Part of a small language model's weights.
Size: 16 layers, width 128, MLP 512 squared ReLU, 3.42M parameters.
Architecture: no biases in attention or MLP, gated attention.
Training: 88M tokens, 7522 steps.
Each number is 200 + 20 x the weight over its row's rms, rounded and kept within 0 to 999. Layers, rows and columns count from 0. The size before them is the row's rms in percent of the matrix's.

# layer 6 MLP up, 512x128, rms 0.185, rows 239-293, columns 64-127
097,191,186,201,212,217,215,196,213,237,188,189,220,204,189,189,188,192,191,221,229,156,219,233,195,207,196,190,193,209,185,210,172,226,217,177,213,190,200,167,210,217,199,236,179,222,220,190,249,191,187,243,156,183,212,228,193,213,200,230,220,201,219,196,210
115,182,214,197,189,161,217,163,202,209,209,170,242,220,202,216,227,174,184,189,187,196,199,222,196,203,205,180,178,216,196,187,202,188,177,182,204,209,203,169,200,173,210,209,178,220,188,194,198,152,214,187,219,188,248,210,220,176,211,193,214,209,203,189,208
103,218,225,160,188,210,189,194,225,187,235,203,197,178,224,180,245,202,171,209,178,202,214,184,188,180,178,210,213,204,212,191,205,192,224,229,220,239,193,154,229,209,219,162,204,208,172,246,193,185,176,193,152,212,208,216,194,226,182,222,225,205,187,190,203
093,177,204,185,203,191,192,191,195,195,181,169,164,224,232,228,214,206,160,203,216,190,217,200,235,203,195,227,195,199,199,205,201,221,197,213,224,198,197,194,188,190,196,216,169,198,158,207,227,200,193,213,226,179,197,200,176,148,225,182,199,199,166,177,179
097,149,213,202,206,156,215,206,204,197,204,175,232,218,239,184,206,196,215,187,178,175,212,223,179,204,223,199,182,204,189,192,185,183,205,211,221,190,221,178,208,193,210,229,192,219,196,198,242,181,211,195,215,207,211,187,226,189,218,229,194,228,209,178,208
056,197,200,210,202,172,212,189,227,215,188,203,221,169,228,218,192,170,184,209,202,184,195,242,202,215,222,184,212,211,212,202,161,180,181,190,222,201,205,176,202,195,183,211,210,209,190,250,224,171,205,193,193,213,214,205,170,208,154,222,236,210,191,212,175
067,207,218,180,233,182,208,210,236,186,186,214,193,148,195,224,192,181,183,231,232,167,212,187,206,227,194,188,210,178,212,224,176,202,206,202,238,196,200,198,230,196,197,214,233,232,206,197,242,201,216,173,166,228,179,220,184,171,181,190,191,212,186,209,202
124,216,151,211,215,161,192,220,236,223,192,165,235,188,190,199,231,217,166,186,184,194,179,210,194,185,206,188,192,196,191,224,149,203,182,199,211,217,207,192,218,197,196,217,186,187,187,218,229,190,197,204,204,203,216,239,182,238,187,163,198,199,185,202,196
068,179,205,180,197,186,185,161,232,218,172,236,193,174,222,209,214,204,176,250,203,198,225,219,199,246,187,185,195,174,224,239,185,209,211,194,206,201,194,197,209,161,209,196,196,197,164,219,221,191,217,180,191,229,233,212,168,193,213,216,222,196,205,182,190
088,176,181,209,202,205,201,193,220,192,210,219,198,195,186,207,200,173,216,214,203,176,238,227,200,181,215,166,197,170,195,195,206,224,199,173,211,225,217,179,215,203,199,197,230,223,184,188,241,191,220,208,203,225,210,184,184,202,149,174,200,174,211,188,215
119,184,190,227,230,196,178,191,190,227,186,213,186,186,192,189,165,187,196,197,234,203,192,205,184,220,157,200,245,233,195,179,206,191,179,187,199,198,225,195,182,203,185,192,191,211,220,219,221,202,211,195,175,225,221,185,182,165,180,221,210,181,208,176,196
033,210,236,192,207,213,204,172,229,200,190,166,220,184,205,238,218,189,170,220,214,193,194,208,183,195,186,187,214,179,215,212,169,189,184,209,227,219,241,209,242,212,190,200,224,206,176,240,204,176,207,187,185,188,203,213,193,184,189,192,210,207,183,188,193
117,195,211,189,249,188,183,205,181,208,222,229,166,216,210,176,195,181,214,201,241,199,212,176,174,176,210,214,185,240,203,191,203,195,204,212,210,230,174,182,196,212,169,196,210,237,185,216,202,202,176,200,204,197,221,219,161,180,183,219,212,202,201,192,174
115,195,242,209,220,199,208,194,221,200,198,229,209,204,214,194,213,190,187,237,179,207,185,224,198,206,200,206,196,185,186,194,158,236,203,217,195,193,209,203,210,241,235,185,192,197,234,210,187,204,170,242,187,227,193,231,212,210,216,155,171,214,170,231,202
124,197,212,223,222,194,189,216,237,241,203,183,192,187,184,202,217,148,211,193,219,219,209,206,205,209,185,177,172,199,232,218,182,194,204,206,235,209,189,190,223,185,184,228,219,195,200,196,237,196,216,224,207,194,190,212,146,210,185,184,201,211,211,219,176
134,201,217,226,206,209,190,186,216,170,205,177,208,163,153,192,164,192,196,214,186,182,213,245,203,191,175,200,202,185,215,222,166,180,223,172,194,224,247,208,186,194,211,264,203,238,197,184,201,167,199,225,175,203,185,174,190,170,203,213,179,201,172,222,242
101,177,154,225,182,188,222,188,216,234,200,205,214,188,225,195,213,203,188,204,179,226,200,212,225,206,163,229,170,222,199,210,210,216,197,201,213,241,196,183,182,197,210,193,207,214,202,231,182,221,202,214,200,169,179,189,181,216,224,189,216,231,170,191,221
033,204,222,188,228,176,176,186,228,194,168,203,195,152,225,235,221,160,173,209,209,175,204,218,206,222,182,200,218,203,212,205,180,222,218,217,217,217,224,193,226,204,182,204,227,210,173,240,227,161,183,202,169,185,206,190,205,188,195,200,212,203,195,219,194
122,241,234,192,202,216,202,186,226,234,180,214,203,206,170,212,187,211,208,202,211,160,220,234,231,192,202,175,191,230,184,231,224,203,185,202,188,211,223,202,187,217,203,212,203,215,200,205,212,190,181,193,215,195,211,181,179,213,191,207,209,224,191,196,203
098,197,171,203,182,172,199,196,201,197,186,205,202,158,179,232,194,229,200,189,184,187,226,210,215,224,196,193,191,186,223,179,189,202,226,177,204,182,217,206,193,251,238,202,222,228,178,215,232,181,201,232,208,211,188,191,241,210,211,193,241,217,201,208,212
107,202,194,223,199,231,204,179,197,216,188,169,220,206,217,212,236,201,190,194,199,185,184,195,205,217,163,223,201,178,201,211,226,211,205,196,204,190,204,153,181,218,232,194,196,198,175,205,190,160,201,178,187,171,160,199,185,174,230,178,166,216,185,198,223
082,194,195,228,232,204,198,164,221,194,178,181,230,174,194,210,209,205,192,212,214,176,182,194,202,190,206,238,198,232,212,210,209,212,199,222,180,252,211,216,221,216,217,185,236,194,192,201,227,203,215,250,181,243,189,198,219,147,236,184,227,219,223,234,213
111,199,189,232,189,208,188,206,204,159,215,202,213,202,217,200,212,204,172,234,187,168,189,209,162,209,202,208,218,167,233,184,191,174,176,199,223,215,228,170,242,156,203,214,175,202,215,208,252,193,203,245,215,207,221,208,205,203,239,208,195,232,210,216,220
113,251,205,200,225,230,235,180,211,219,216,207,205,207,187,221,153,219,212,209,218,199,188,219,191,218,198,210,186,176,223,185,177,216,195,191,215,198,208,187,194,187,221,224,176,209,175,234,197,161,209,222,183,174,183,185,214,204,174,198,208,202,217,196,201
110,209,192,179,197,189,196,183,254,179,207,191,216,154,187,219,206,161,197,216,172,217,223,208,174,191,220,158,231,227,213,211,169,194,228,235,209,212,194,190,203,186,192,193,217,244,200,221,186,198,198,179,177,200,204,189,205,203,229,206,234,187,181,215,202
101,191,171,185,234,156,216,233,229,220,185,202,235,227,175,201,198,206,220,186,176,195,187,187,223,223,181,208,215,224,192,203,172,216,218,225,232,225,216,200,238,213,197,186,204,196,218,203,179,191,209,203,189,217,175,248,216,195,247,180,184,235,167,190,226
081,192,190,200,197,203,209,205,193,238,191,209,246,184,182,201,185,181,219,210,215,203,194,221,169,196,213,220,184,215,177,203,174,184,179,174,207,211,171,160,200,216,214,240,186,253,185,254,193,192,210,213,196,193,227,225,194,210,207,207,221,184,220,184,187
117,205,190,199,165,196,191,165,243,186,242,205,182,196,233,204,171,226,224,211,164,197,195,193,201,217,206,193,197,197,232,199,187,188,187,210,195,173,220,175,212,207,197,185,201,193,234,218,205,170,197,199,176,139,196,230,188,189,200,171,195,221,214,221,211
103,225,199,159,175,209,210,190,172,233,198,193,177,165,202,243,220,196,179,198,233,202,211,192,194,211,201,201,218,217,231,183,185,210,186,206,213,211,193,175,214,196,186,239,224,196,181,218,207,168,229,183,195,193,187,229,235,187,235,169,186,234,187,199,188
043,210,241,198,217,188,202,185,195,187,183,175,221,183,225,225,213,169,189,240,207,170,201,217,167,217,187,214,234,205,214,227,206,210,216,202,231,217,223,187,230,196,197,194,224,204,189,236,205,172,208,205,190,209,206,188,188,195,208,222,221,229,180,204,163
123,168,179,193,179,233,176,194,214,257,225,209,233,172,174,245,160,167,221,201,236,198,176,196,175,198,205,197,197,209,201,206,213,172,173,198,204,211,209,180,211,203,181,208,232,212,188,171,198,191,229,237,194,188,191,225,194,179,221,162,186,233,183,226,189
038,196,229,211,196,191,194,175,256,215,165,202,211,185,212,218,206,182,167,206,204,194,192,222,185,203,195,203,210,177,218,233,193,239,182,225,225,236,198,168,225,200,186,184,238,215,184,218,201,173,182,202,196,207,173,207,191,175,190,222,202,220,174,198,166
102,192,223,195,191,195,200,190,207,246,199,244,216,200,198,180,158,183,188,186,249,214,214,223,192,180,206,159,186,178,189,212,182,207,181,161,214,173,203,181,208,213,214,212,228,192,208,226,184,203,165,188,214,191,191,189,183,220,200,224,243,220,171,167,185
132,177,208,166,221,215,209,209,193,220,167,189,178,204,175,215,203,156,194,204,211,215,203,222,176,202,179,231,168,174,223,205,162,188,226,213,222,230,191,208,182,249,173,206,180,207,171,192,224,186,256,185,198,210,176,170,169,189,223,214,203,190,198,198,198
099,142,242,165,225,212,168,188,198,225,226,182,202,204,205,196,192,199,219,205,185,202,176,188,220,197,184,210,203,235,233,213,210,212,185,215,207,204,168,179,188,206,189,214,176,206,173,192,227,214,204,155,190,189,192,209,180,237,211,239,205,177,225,182,199
123,228,192,212,193,205,168,225,190,194,207,173,222,213,188,188,210,204,188,189,217,186,201,210,188,223,189,184,175,170,212,184,210,187,207,193,217,205,210,212,212,205,182,182,193,213,177,206,223,164,219,204,182,166,177,193,164,207,222,158,236,174,204,199,180
118,191,209,184,190,180,217,178,192,235,189,203,208,200,181,225,216,186,231,203,227,161,190,196,169,185,185,199,228,230,210,186,177,171,155,202,210,227,252,211,215,183,202,228,222,211,190,215,209,154,193,188,201,216,214,181,186,194,158,196,191,200,210,163,180
093,176,166,180,196,203,175,234,222,195,203,210,235,204,199,204,190,201,193,221,210,215,211,186,198,193,160,205,223,206,198,227,195,225,197,226,192,225,210,213,185,171,201,191,204,212,215,207,194,159,216,179,219,236,215,208,183,209,216,209,221,209,208,172,184
081,224,224,205,186,189,224,216,191,215,192,223,198,190,237,191,219,200,196,223,183,192,155,218,199,196,177,164,233,226,180,190,203,180,175,205,194,204,194,203,233,195,194,195,224,191,198,249,192,191,188,181,209,182,214,235,223,207,214,208,199,236,180,210,161
118,177,228,187,210,168,165,207,227,203,186,229,203,176,220,201,222,204,211,191,220,196,187,234,176,183,192,182,183,224,210,224,209,209,205,191,198,169,189,226,196,210,192,206,229,209,243,212,186,192,193,169,227,218,235,211,176,196,201,208,227,218,198,194,191
047,210,227,186,203,190,190,173,228,216,198,182,196,165,237,214,207,181,157,223,161,175,199,204,196,233,204,205,213,202,241,220,165,237,187,196,220,224,221,186,205,213,183,205,239,236,190,211,208,196,196,208,176,210,205,232,206,197,208,212,220,203,196,180,204
124,200,199,222,208,228,192,203,193,253,171,204,228,184,183,181,201,189,215,244,221,198,223,192,232,182,188,179,200,185,216,185,149,211,235,210,247,213,213,207,193,191,188,225,211,235,172,227,258,187,203,194,210,202,214,212,222,194,209,201,223,199,168,210,184
061,200,175,191,214,206,211,210,211,203,226,210,238,200,198,212,215,212,215,204,218,167,205,196,191,178,205,186,210,192,217,221,150,184,191,169,227,198,217,186,226,213,217,188,193,223,171,246,200,175,197,172,177,186,199,206,167,230,211,201,202,184,183,185,168
033,205,240,210,205,209,200,168,226,223,201,193,205,193,214,233,234,196,165,218,213,179,197,227,192,199,202,225,231,211,215,222,188,210,185,205,244,215,234,193,226,205,197,206,204,228,184,215,194,169,199,198,166,216,189,202,187,206,224,196,219,206,206,171,175
038,197,220,197,222,192,199,179,201,213,152,182,217,176,235,229,209,183,174,232,218,172,174,214,188,192,182,199,225,235,217,226,186,212,192,209,227,217,224,202,225,207,190,201,193,189,206,231,226,173,225,224,186,209,186,211,185,168,201,186,197,211,179,209,191
134,138,195,193,175,210,168,210,217,199,225,193,204,223,217,193,209,183,175,189,204,195,172,208,186,173,207,196,197,188,229,184,191,235,161,178,206,191,249,185,208,222,203,181,219,243,184,212,208,173,198,200,183,166,205,220,213,205,168,209,222,228,163,184,201
143,197,231,215,252,195,202,207,243,195,205,177,211,194,188,209,214,151,218,216,175,197,208,234,204,170,187,190,209,186,173,209,184,197,231,204,212,211,194,202,212,190,179,238,189,206,202,220,222,196,207,228,211,222,213,202,192,212,192,174,181,179,169,182,197
095,241,187,224,229,205,222,179,202,219,185,215,176,224,193,209,182,192,207,181,248,187,192,188,179,161,177,213,209,209,167,196,185,206,211,211,188,189,169,206,198,233,179,230,217,205,220,182,159,194,176,219,187,181,176,168,209,192,204,213,201,235,178,213,226
123,178,181,189,205,213,206,207,211,205,196,161,263,226,210,231,203,212,210,174,225,188,177,164,226,212,178,198,171,190,237,201,171,202,229,203,211,195,204,203,206,201,194,210,200,207,207,207,195,177,245,192,200,195,184,234,174,223,194,171,208,247,220,197,194
125,227,169,195,232,191,186,199,211,193,203,197,236,198,222,231,208,148,213,186,220,196,191,203,204,194,160,205,199,167,185,194,175,224,208,166,223,226,218,189,186,157,181,233,199,199,202,186,197,183,185,192,202,201,208,180,175,172,176,161,221,232,207,182,159
095,202,214,188,200,200,202,149,220,197,194,180,226,166,207,173,221,192,181,221,186,196,227,255,182,184,160,207,179,204,180,208,226,216,177,158,176,247,217,193,191,230,169,212,179,191,186,213,207,211,197,188,194,179,228,216,203,210,167,226,245,215,200,225,234
112,182,217,164,229,163,192,214,249,217,239,180,215,212,170,204,196,183,198,173,201,197,242,216,180,194,143,180,186,230,188,230,179,204,209,177,221,201,231,187,217,181,189,182,223,212,200,209,228,208,192,198,196,220,220,235,202,200,196,177,216,213,162,214,190
120,194,173,216,201,166,233,213,209,247,169,206,212,209,169,219,222,206,206,203,206,195,233,194,170,205,177,203,179,195,219,215,197,267,210,191,212,242,189,196,200,173,209,207,241,233,197,201,198,189,224,220,218,190,217,204,209,218,192,186,191,207,185,229,170
050,187,204,176,195,195,167,192,195,227,197,202,222,214,205,221,225,176,205,199,199,159,221,215,175,167,197,175,232,182,221,222,183,219,187,188,235,187,228,223,249,221,203,216,200,251,212,228,197,150,218,188,192,199,191,212,181,193,196,174,197,191,179,214,162
101,203,162,244,200,213,182,223,231,192,183,204,202,208,210,196,236,188,202,222,219,223,189,184,176,205,217,205,175,188,197,165,188,234,205,226,215,199,226,188,194,220,213,184,228,214,175,206,214,161,220,221,152,209,219,194,236,197,193,218,185,217,168,162,231
# layer 6 MLP down (transposed), 512x128, rms 0.204, rows 239-292, columns 64-127
092,175,214,183,209,184,204,214,208,182,179,180,199,245,206,194,207,207,225,189,161,207,184,187,242,153,202,190,201,177,169,185,233,192,201,191,199,198,214,213,211,227,212,230,233,203,199,186,206,168,170,172,208,187,192,194,172,175,203,236,184,208,183,222,157
091,217,136,184,215,228,191,220,199,199,202,183,193,240,186,208,188,200,222,206,224,188,185,151,222,193,187,227,197,184,200,161,247,198,210,224,173,175,205,196,200,224,144,199,170,149,183,180,196,190,195,212,211,211,182,209,211,221,150,180,205,202,197,209,203
090,203,179,226,222,198,203,207,178,190,196,195,197,248,208,203,236,219,192,204,194,197,171,202,185,207,192,216,225,240,217,196,227,187,214,196,181,154,185,212,199,194,221,183,180,196,232,179,186,201,227,219,203,188,212,171,193,194,202,204,211,189,204,170,182
077,190,183,206,181,188,195,178,196,198,222,198,253,206,195,190,193,178,193,208,219,168,231,194,202,161,207,202,214,188,217,230,189,201,223,177,194,228,223,179,241,220,179,198,220,243,189,206,205,214,191,189,176,210,237,202,185,190,197,207,242,212,182,192,223
087,230,193,189,190,201,227,214,190,197,236,208,194,195,153,179,192,218,241,184,196,204,192,174,201,176,180,212,209,170,198,190,222,206,197,205,202,188,178,230,203,237,175,176,165,191,203,163,188,211,196,182,163,214,207,167,196,205,197,185,213,235,156,224,196
052,188,195,184,180,236,202,185,216,215,179,195,236,173,213,219,199,217,181,189,217,202,162,174,241,158,201,197,192,179,185,187,227,231,190,207,211,200,199,196,214,216,206,217,213,220,191,254,185,210,171,194,194,165,190,203,177,163,212,175,223,205,163,184,160
055,223,220,202,214,201,213,205,198,217,185,189,223,171,225,168,188,213,209,187,200,188,195,209,193,172,210,210,174,198,226,159,205,209,190,198,184,206,198,171,188,232,188,240,167,171,179,180,203,214,176,212,201,168,193,211,207,226,174,196,192,168,228,179,218
101,233,243,218,210,200,203,176,196,208,191,230,201,210,205,174,201,207,204,201,194,227,216,229,203,196,223,206,207,211,201,213,185,177,180,175,232,186,182,205,203,187,225,197,194,228,193,170,191,227,192,219,242,229,200,214,200,230,197,218,221,222,178,210,227
057,210,211,186,218,189,215,200,169,197,168,222,188,198,207,176,188,197,202,191,205,187,192,197,189,169,200,252,216,199,194,202,127,179,195,207,188,208,183,202,169,192,192,196,205,194,212,204,232,171,192,186,194,217,208,202,159,152,221,198,225,233,193,194,198
080,171,194,232,185,212,195,174,219,191,204,240,167,186,188,200,198,177,201,211,217,212,186,177,202,196,206,184,185,208,215,214,210,195,198,189,187,225,215,219,199,194,187,185,188,145,209,174,220,198,228,184,250,214,205,184,181,209,196,209,199,165,212,197,199
101,177,187,209,213,223,196,221,216,183,222,186,243,202,163,182,212,192,170,225,228,223,204,198,198,214,216,212,179,198,195,203,232,188,169,168,182,197,213,205,218,214,203,193,184,161,190,196,208,211,200,211,215,172,177,168,172,208,212,221,179,196,179,219,189
023,220,223,206,190,176,225,226,194,219,167,196,193,221,189,155,202,219,202,187,175,209,192,176,199,201,224,211,230,168,200,212,168,206,195,175,200,190,207,162,207,207,196,224,192,235,178,187,174,246,187,221,210,167,193,178,188,199,201,185,167,210,256,208,206
103,204,190,191,186,216,175,222,215,189,213,183,224,205,219,211,188,193,207,227,211,186,189,221,203,187,191,213,196,190,205,191,223,210,202,198,188,180,167,194,186,176,227,190,202,191,192,225,235,186,193,240,244,192,190,172,173,198,175,198,164,242,225,158,226
104,188,183,258,219,184,206,226,187,189,228,200,209,201,184,197,207,181,201,189,245,209,182,211,173,149,231,200,188,231,174,209,192,199,200,216,208,218,197,221,184,207,207,179,188,185,184,222,225,216,207,211,209,174,229,234,204,182,227,192,213,194,233,234,218
107,211,192,222,188,221,179,194,241,212,174,207,173,206,192,166,189,227,219,193,164,183,209,220,203,206,212,192,219,214,206,184,204,200,189,194,201,258,188,211,172,227,201,184,208,181,191,215,180,179,187,208,179,262,221,165,184,206,218,186,181,173,206,205,196
114,189,228,195,230,227,216,185,197,180,230,172,169,205,169,214,182,202,159,209,218,203,198,211,205,207,208,181,232,166,200,208,202,206,217,215,205,156,217,183,197,206,195,188,210,194,207,233,193,208,198,191,196,182,204,208,218,169,165,181,191,179,169,200,191
090,220,236,212,182,185,218,204,186,220,227,209,207,211,200,209,159,152,170,194,201,178,214,204,222,206,223,207,201,211,207,162,197,186,206,204,171,207,208,198,215,205,226,198,199,219,202,212,204,209,207,173,197,214,204,221,193,203,212,211,213,185,169,168,188
496,200,196,228,196,200,197,216,189,218,199,180,191,208,176,190,256,214,201,213,239,212,196,214,208,193,195,208,267,178,204,199,197,180,199,202,202,171,214,187,227,206,196,204,185,186,229,187,209,196,215,211,175,182,201,205,199,224,210,205,178,194,196,187,198
102,239,168,215,182,197,217,175,208,171,170,210,205,188,169,185,180,201,200,203,153,217,207,204,202,183,222,207,200,198,213,188,213,226,204,185,221,175,182,243,192,194,184,194,212,237,187,181,221,162,185,225,190,200,202,227,181,204,175,210,174,208,188,205,199
093,214,181,201,187,209,215,205,216,170,209,236,217,195,245,217,168,186,220,179,222,206,186,204,173,196,213,217,221,220,189,147,191,200,171,228,203,247,170,229,209,183,203,204,214,223,201,193,210,189,216,187,201,222,227,155,207,221,206,214,210,192,201,210,198
088,191,208,220,212,227,190,218,208,181,230,200,194,193,208,165,195,158,203,202,195,230,213,194,222,185,183,192,205,216,154,231,214,183,220,226,207,205,173,203,220,230,208,174,207,225,167,149,200,193,220,192,182,209,198,194,220,219,145,196,215,207,204,181,204
067,175,187,190,191,203,173,166,209,201,171,249,178,162,185,209,204,227,197,190,198,204,185,214,173,198,180,201,229,199,178,218,201,194,209,200,222,249,164,205,237,202,179,188,192,213,211,205,198,177,199,191,177,221,226,233,201,172,198,192,220,221,209,188,191
098,188,237,191,207,189,206,179,221,200,196,188,190,213,199,175,182,215,182,176,229,220,221,198,184,221,214,227,199,160,231,183,197,207,207,204,204,199,224,213,236,192,189,201,194,198,225,197,155,206,174,191,230,181,186,172,252,191,194,211,182,217,189,195,182
099,177,219,190,212,192,220,188,181,203,201,204,181,186,216,188,224,218,218,203,221,192,228,199,198,190,210,184,155,217,195,235,183,168,174,211,194,186,168,229,207,172,225,220,218,214,188,226,211,225,245,230,245,229,218,209,189,210,195,198,239,170,193,233,224
094,200,193,204,198,217,200,207,196,179,177,238,217,262,203,225,181,205,199,196,203,199,205,180,198,195,202,224,216,201,176,193,194,165,181,203,216,258,179,193,215,219,213,226,185,213,190,223,210,200,210,214,198,194,200,232,196,206,175,170,166,236,200,215,208
093,153,169,198,220,208,194,215,194,219,202,199,179,201,197,193,205,205,229,219,231,208,193,205,210,190,157,201,171,211,191,180,204,201,262,156,201,202,179,223,189,259,202,178,191,186,188,209,210,195,222,187,185,224,179,187,175,190,152,207,221,244,168,220,193
068,212,189,174,231,211,181,218,220,186,173,178,218,211,199,243,206,168,187,221,195,211,185,188,245,174,204,178,212,180,201,193,254,197,223,210,204,215,196,209,226,209,191,195,184,217,171,197,177,204,188,177,194,185,159,151,184,184,199,207,196,234,175,205,159
101,183,201,235,212,229,170,214,223,172,202,170,205,183,197,162,197,228,187,214,145,239,232,184,184,208,194,210,220,174,175,179,186,191,202,224,207,217,214,202,220,207,176,207,237,223,153,179,195,196,186,189,191,201,208,186,245,215,189,188,177,203,170,190,208
085,168,213,242,195,204,173,194,237,163,210,192,218,236,189,213,193,193,209,219,200,222,221,184,184,197,201,216,220,227,201,193,170,178,181,186,230,184,211,191,203,229,195,219,187,186,208,189,228,213,219,194,166,226,225,198,172,216,189,193,217,156,186,187,201
032,199,209,223,213,226,207,186,203,188,167,155,179,203,224,202,227,201,179,218,173,203,215,215,208,166,187,182,197,196,187,182,177,248,174,201,208,195,190,203,212,187,214,201,220,195,187,214,196,188,190,156,215,207,187,206,194,214,189,218,184,225,210,174,192
104,226,180,212,215,211,203,196,183,188,201,209,229,186,207,207,173,199,209,197,181,186,179,209,189,170,253,182,209,208,192,199,186,189,197,210,195,200,208,198,156,227,218,192,210,191,217,181,197,197,222,176,190,198,213,178,161,215,214,192,208,213,209,213,204
031,202,218,177,164,216,197,190,166,180,212,204,181,219,180,202,195,217,214,198,179,202,201,210,233,178,212,190,189,205,184,201,195,211,194,225,192,209,219,200,167,205,205,182,202,194,232,180,173,174,183,174,238,195,194,220,200,243,165,189,205,205,228,203,160
089,187,183,181,217,201,194,200,205,157,226,204,187,202,159,202,234,182,225,242,206,206,209,212,220,243,205,194,198,180,215,191,218,190,220,203,174,220,197,201,190,200,188,210,189,215,222,209,238,147,198,186,211,173,227,206,159,188,167,228,179,207,187,175,195
111,200,181,240,206,196,240,200,197,217,231,206,189,175,217,197,199,212,211,210,158,211,224,165,221,223,205,215,188,225,184,200,200,155,164,193,200,229,202,197,168,147,192,218,190,185,204,187,209,209,217,224,197,181,193,208,226,219,166,192,197,216,205,209,200
093,169,182,197,216,195,240,238,183,186,219,217,198,198,225,188,213,207,202,204,193,215,194,179,200,213,201,202,174,192,220,190,202,197,229,192,172,186,172,216,201,214,211,175,199,184,196,174,195,210,188,199,203,201,167,223,245,244,229,217,182,195,252,219,198
103,174,205,170,226,222,176,219,208,201,216,206,187,202,179,172,203,166,204,181,223,221,226,238,204,207,187,216,164,194,222,216,235,189,223,206,231,200,201,221,175,225,199,198,183,191,204,191,188,155,218,226,213,216,210,201,218,226,189,185,198,225,209,239,201
090,213,170,195,182,195,196,192,204,201,248,227,197,248,198,204,174,234,170,198,214,163,189,199,237,230,215,204,221,218,190,169,202,184,207,195,204,235,202,170,216,225,196,195,217,196,197,234,219,199,204,177,209,178,170,181,175,187,218,195,190,174,202,182,200
079,215,206,231,212,200,213,204,153,201,199,180,203,192,203,193,191,202,223,219,215,199,189,202,204,158,196,168,233,181,223,215,195,205,184,186,213,203,199,191,206,165,159,228,222,217,245,181,219,174,205,208,221,187,253,196,220,213,199,216,221,201,252,196,173
063,183,206,208,210,180,211,196,235,233,230,189,208,151,191,220,190,202,189,211,187,188,174,180,204,205,205,200,196,187,187,237,227,217,189,178,183,179,208,206,216,184,193,188,215,211,213,247,202,195,165,191,218,217,203,191,211,222,251,148,213,162,193,224,171
091,200,202,223,211,188,173,184,167,194,179,197,194,198,236,196,170,223,200,236,186,203,190,197,218,197,196,184,203,189,208,157,198,212,170,187,188,220,209,228,192,171,220,242,210,185,186,206,173,173,204,197,183,182,198,238,189,241,184,206,228,204,211,215,234
039,229,176,178,221,196,218,210,192,191,230,198,237,202,214,175,199,179,164,236,168,195,179,194,203,178,244,212,186,210,195,186,195,165,197,198,208,217,175,216,163,208,181,219,175,198,190,189,179,170,172,174,201,191,191,197,195,203,233,227,213,205,193,226,196
108,165,231,186,219,203,200,201,212,209,214,227,236,200,216,172,221,205,214,198,221,169,219,206,206,196,217,218,178,192,201,196,202,201,231,173,184,202,168,211,234,163,202,199,163,218,203,195,214,186,191,206,192,215,200,210,154,175,181,217,177,212,222,206,173
057,204,217,186,183,225,206,177,188,223,186,220,214,169,191,223,197,191,174,184,214,201,181,210,230,193,197,191,225,212,194,240,212,220,168,175,232,209,206,196,172,226,238,213,213,223,185,195,208,184,207,214,191,159,209,186,203,193,152,176,216,189,198,187,162
038,199,230,222,199,208,220,218,174,191,205,211,203,207,192,185,213,190,194,187,177,222,191,186,189,205,209,190,211,204,178,218,212,200,209,205,195,183,194,214,191,207,229,202,201,201,191,206,169,212,184,181,210,200,217,194,208,222,215,198,197,208,193,184,207
028,178,211,185,178,201,232,203,195,186,175,181,222,187,222,220,229,222,171,210,221,205,224,243,214,197,197,188,212,215,187,218,194,252,171,185,185,242,253,194,201,180,214,183,189,163,213,219,197,203,192,141,224,213,196,177,194,176,205,236,205,240,203,186,191
113,176,164,232,183,203,209,161,199,194,192,179,226,198,190,207,178,224,174,180,194,187,213,195,191,182,208,212,205,177,207,210,223,187,209,206,187,178,207,206,201,233,196,216,210,198,193,182,219,188,169,229,231,207,203,193,195,172,188,205,213,222,207,224,215
115,250,232,194,174,192,215,193,202,212,207,205,213,176,220,185,176,234,197,189,196,186,171,167,194,189,202,160,214,205,218,170,222,212,230,203,208,176,168,201,200,196,181,201,181,186,200,183,218,184,218,200,231,197,214,223,173,200,198,197,191,242,230,208,183
082,176,231,225,200,179,160,217,197,171,202,204,215,238,210,217,210,213,199,212,186,209,225,198,189,233,221,209,189,176,210,232,202,195,191,212,207,214,190,209,196,217,209,163,211,201,214,179,246,243,221,172,197,210,189,220,192,201,165,209,210,140,207,201,225
112,194,203,183,206,204,211,195,160,223,193,199,172,173,219,179,222,234,207,156,198,191,197,205,226,202,209,215,231,174,231,194,224,180,208,181,194,238,170,246,194,236,190,223,171,186,153,175,227,220,208,163,240,180,206,207,213,209,162,225,186,216,212,204,216
103,279,174,185,220,176,196,192,193,220,194,243,231,206,200,202,227,197,219,163,181,198,217,202,196,207,221,217,193,216,205,168,203,219,177,170,189,193,219,175,184,229,197,214,180,162,228,190,167,203,189,164,219,180,219,164,196,199,201,197,216,198,212,176,195
091,195,208,236,203,205,192,198,190,200,185,163,221,195,190,175,209,217,203,202,197,206,181,152,243,190,193,208,208,210,181,200,201,204,201,189,168,222,210,179,197,220,175,173,207,216,203,183,202,225,234,189,202,180,190,226,174,201,235,180,239,194,196,204,241
098,207,160,175,216,218,233,206,179,179,193,198,169,207,172,212,174,201,186,185,256,196,195,216,200,176,209,217,197,197,173,195,184,169,177,175,201,230,180,199,198,193,194,215,188,209,234,220,177,238,204,177,191,187,212,198,215,213,185,156,226,259,207,196,171
104,205,178,223,177,183,206,232,186,224,169,214,199,226,206,215,215,202,203,189,202,213,221,184,222,213,208,194,222,207,215,213,179,202,207,218,173,177,178,217,197,185,215,205,201,195,169,190,190,183,232,204,192,191,210,198,236,208,217,216,189,180,180,237,188
043,178,208,216,189,205,205,208,195,204,218,219,192,235,215,202,201,185,194,224,189,181,177,182,187,232,226,216,216,248,203,199,201,221,170,202,205,258,200,160,187,176,197,215,200,186,210,211,191,168,217,175,209,154,229,216,197,239,181,203,177,202,210,222,184